Weights of a small transformer language model.
Size: width 128, 2 heads of 64, MLP 512 GELU, vocabulary 1884, 2.67M parameters.
Architecture: LayerNorm before each block, learned positions, no biases in attention or MLP, tied embeddings.
Training: a variant of SOAP for these matrices, 2983 steps.
Each number is 128 + 32 x the weight over its row's rms, rounded and kept within 0 to 255. Layers, rows and columns count from 0. Numbers have three digits each. The size before them is the row's rms in percent of the matrix's.

# layer 2 attention output, 128x128, rms 0.0513, rows 109-127, columns 0-127
084:148140166120157162094121144097145114050134106125136171133169180041130096214129073112094131165175095115128092082162135176143107193107107144119189150183073177165122159095146071101091100066042159133092129121127138133168135101115123115135157129120115104080121140121106109162155118133109136151125123137057137107149053145155120120108135137140114087092100120117166101142104115181133136172138
097:133169093092134046107071154081191120159111135107160109125131151098123118130138110120114164160084182101191101101129163146181078119129197112081172131108159089136138100090117144163149125125251111092130141152144097184179119129058136082152132076116126138150158087138107143110117145156127105137120124103152169130085155133110142109111110142182157112092066136100159143081109146063155134120139
093:161130038098103136165098109095118168153136153115091151133098107101098108151120139155127078107124130148129115084087155166129078214071101085151118117124132116150110169108095071107125173121170083094145165155126144133137111176140177084128090158129161085086154145097093137128152141082131076155161112192060138155138188108175084117124135110101150116162148160105119160112129143119026183124141
095:161137084103124045037163088151127120112111127192083097121129138149111134095151159131108021112102114159109143153189089103160207189160127148113093177053052150110130183110094110144186103140132120132140121106128088081134152139102150183137109167079125154114119117113141177153122122136126103154107146147120154134164119153127106180114126116062147119125149120157100154127160136092136165129143
109:149070089082114143092110149099124093108184091128085066142118158183160112110137153139155136131155107121062146125148135095145161124142091206110129108110165170154151195126159098113042144102066138149110111110141194141160104132126167127166102121137080126105108133091141111105187110116159203102131079159121121176146092144065114169148153183106170112135153105172063146155149141150148167130099
095:123203112156097173107124083127129172088102164134143153129141181093167118104169084190107201151105143169081056110150141186113069111150133197099072123135147093118060072136191138192074186108077126098140130112140086137098133130124122124139137109124181116082108091142146115127075148126107102183173136128082142159138158092122109107144125148150152130116082129146131113110126128108139144160182
104:172122115115154140123155145096155107116154131039123121141155211156098112077161090164147087074076104113108079224145179096061080143160197131086088132149154139197112158141104090173198098070148102115157130106138092124147169163105095108088140172170103141140117104116188168112130129130106104115142122095099111129139184114088152094111120094125109130117115141161136105129150138137135140088122
096:158163053127105092142053163145151071092137151098144120063070084099149209171088126185092103149181062149159159096074104176158101112147135118083090195135104088118081152158112181158127117108097168188140112089128137133099125131124108134195110135061112147145149086124089118119151150131101116155137173145135147152152144147094150121154095149079136090108116138144163150140144136131098152132123
096:026146066108103119124081081180148113149160121088099137162100129103149057195168150134075133135084131160146116097138076133151133122097079180159121128123158104161071206099140072086126086143160089131136196065108153097142151110149147115122126059096125164140088143110145124126120119157145171104135101150145149140123125128131143162099177161170160166137138131166071135135096165106152134174126
100:110077128130206092127173136114144067129137114133151096198154129104115125116076152111127082145163132176192163214157127158139144069110090080194105146137041146158158100086142209141139089064121097125121133124095117109127166093065134134142164132111142141092127183143120169136131141170127106178157116137084136140160113121118144132121155115146119118144131151094185109118140062089127126156173
110:140127163131139200166181154143130162113161089142201180225158132142160127124177124099106127119140142118111029113079156188085138109153143134171123148152173121124185095157131154074076167121065177170117116157137081112104103111158095103090117164136139102111079152114145149141117096188123137164114113128095102093105080139117170099089142104094064111119130125090139134136172147134102103120148
108:152102138113157069156166066150087162134082136103147140063136120204171051125148158145071073080114110117128113119139148153124151115124108164147191185146137187118086116106061205066130154191122135108144071078143118121150191120093146089128158089121128121143113200168123107127126109155140151120153101083113109143144147097155146133118147090154117125093102131157157150070118109122131173132160
095:162096197111140187113162121125207154126110134122112096084061073102131145191149245105102146135159177057178137157102126187088121118183135072094183114091141083110130120112161169140156145124159161128139131135113121104128150149128176134165115062109166129143167073109121092167118162129137126172149100142100154126129121108113105136084142081132113144159141110082109142119132130088114119073117
092:131117154150109170159095233133100068083100099112102150099014124080080159154139144097118096042116163061124149103153150126111145153150130121172105147129148125183135073124144135128213159082171149095181110097117124095162163092138124149121107112100145112142114123143165109162067149135084123136111120086100173118143103146176100159125085117122133151148107132133126078128167098135122095149145
115:107154165128074096130142073143115138175167179151184128134110158108114123059140125158151150135138154130221103098097137125143083135065112151111130153084108163107146112114108059101084156106177144133145144081133156145109145103196144161152087201144083128114112103150134124122123093142124130107097101186136083139096163153057182061111133107116099174139128135175090096133150188148145156103070
097:110141137123199136129129128107121125069128098106167173189142154150122184199201165044063121109105139135119103112209120155137102176107147139123118069129166107183171125129129075061115139172121090105098196132153107102161113116121194088120070139140090109069127109106132159126129158161132162140142091126070177141095094115115138154101111141086160118122127126104099141180139121100130136122158
105:106137129113169126092053168166117101122063097107173126076144137090156142100182115135129082126183184212142064176118141189128152078174173105146085147157106093121099137118143168102146143163182092139117147153124066128130130133093134095133156091160159077156137133146096107143152167119152154108162122121180151116139130121144126169143153074141146120082116157081158211126074140089121085105131
103:070144114083170135093040109128084212092135131151079111105119134076149141170184103185167146166143118123059172102112142109092129120113124154057095120131092112141114081113130118148138135109124067096133051136135152130136103140181101145172168184165119121153129141181154150141152073117115119101119108116132140107121097145170099129156146098161165131180103136170139070077056124168115101129133
109:133200110147146165161105124140159162169104151198115045164180165130161138141062186097117117082149122084145139199080107081059050114133115064138103135077122114132202112132163141154109063147103134120178166128141141166136094128095088156122114126136126126120128130096138126107124134128155116120145201125116099162142123157115177105132176153131078156161161113104098078144164119131159116166129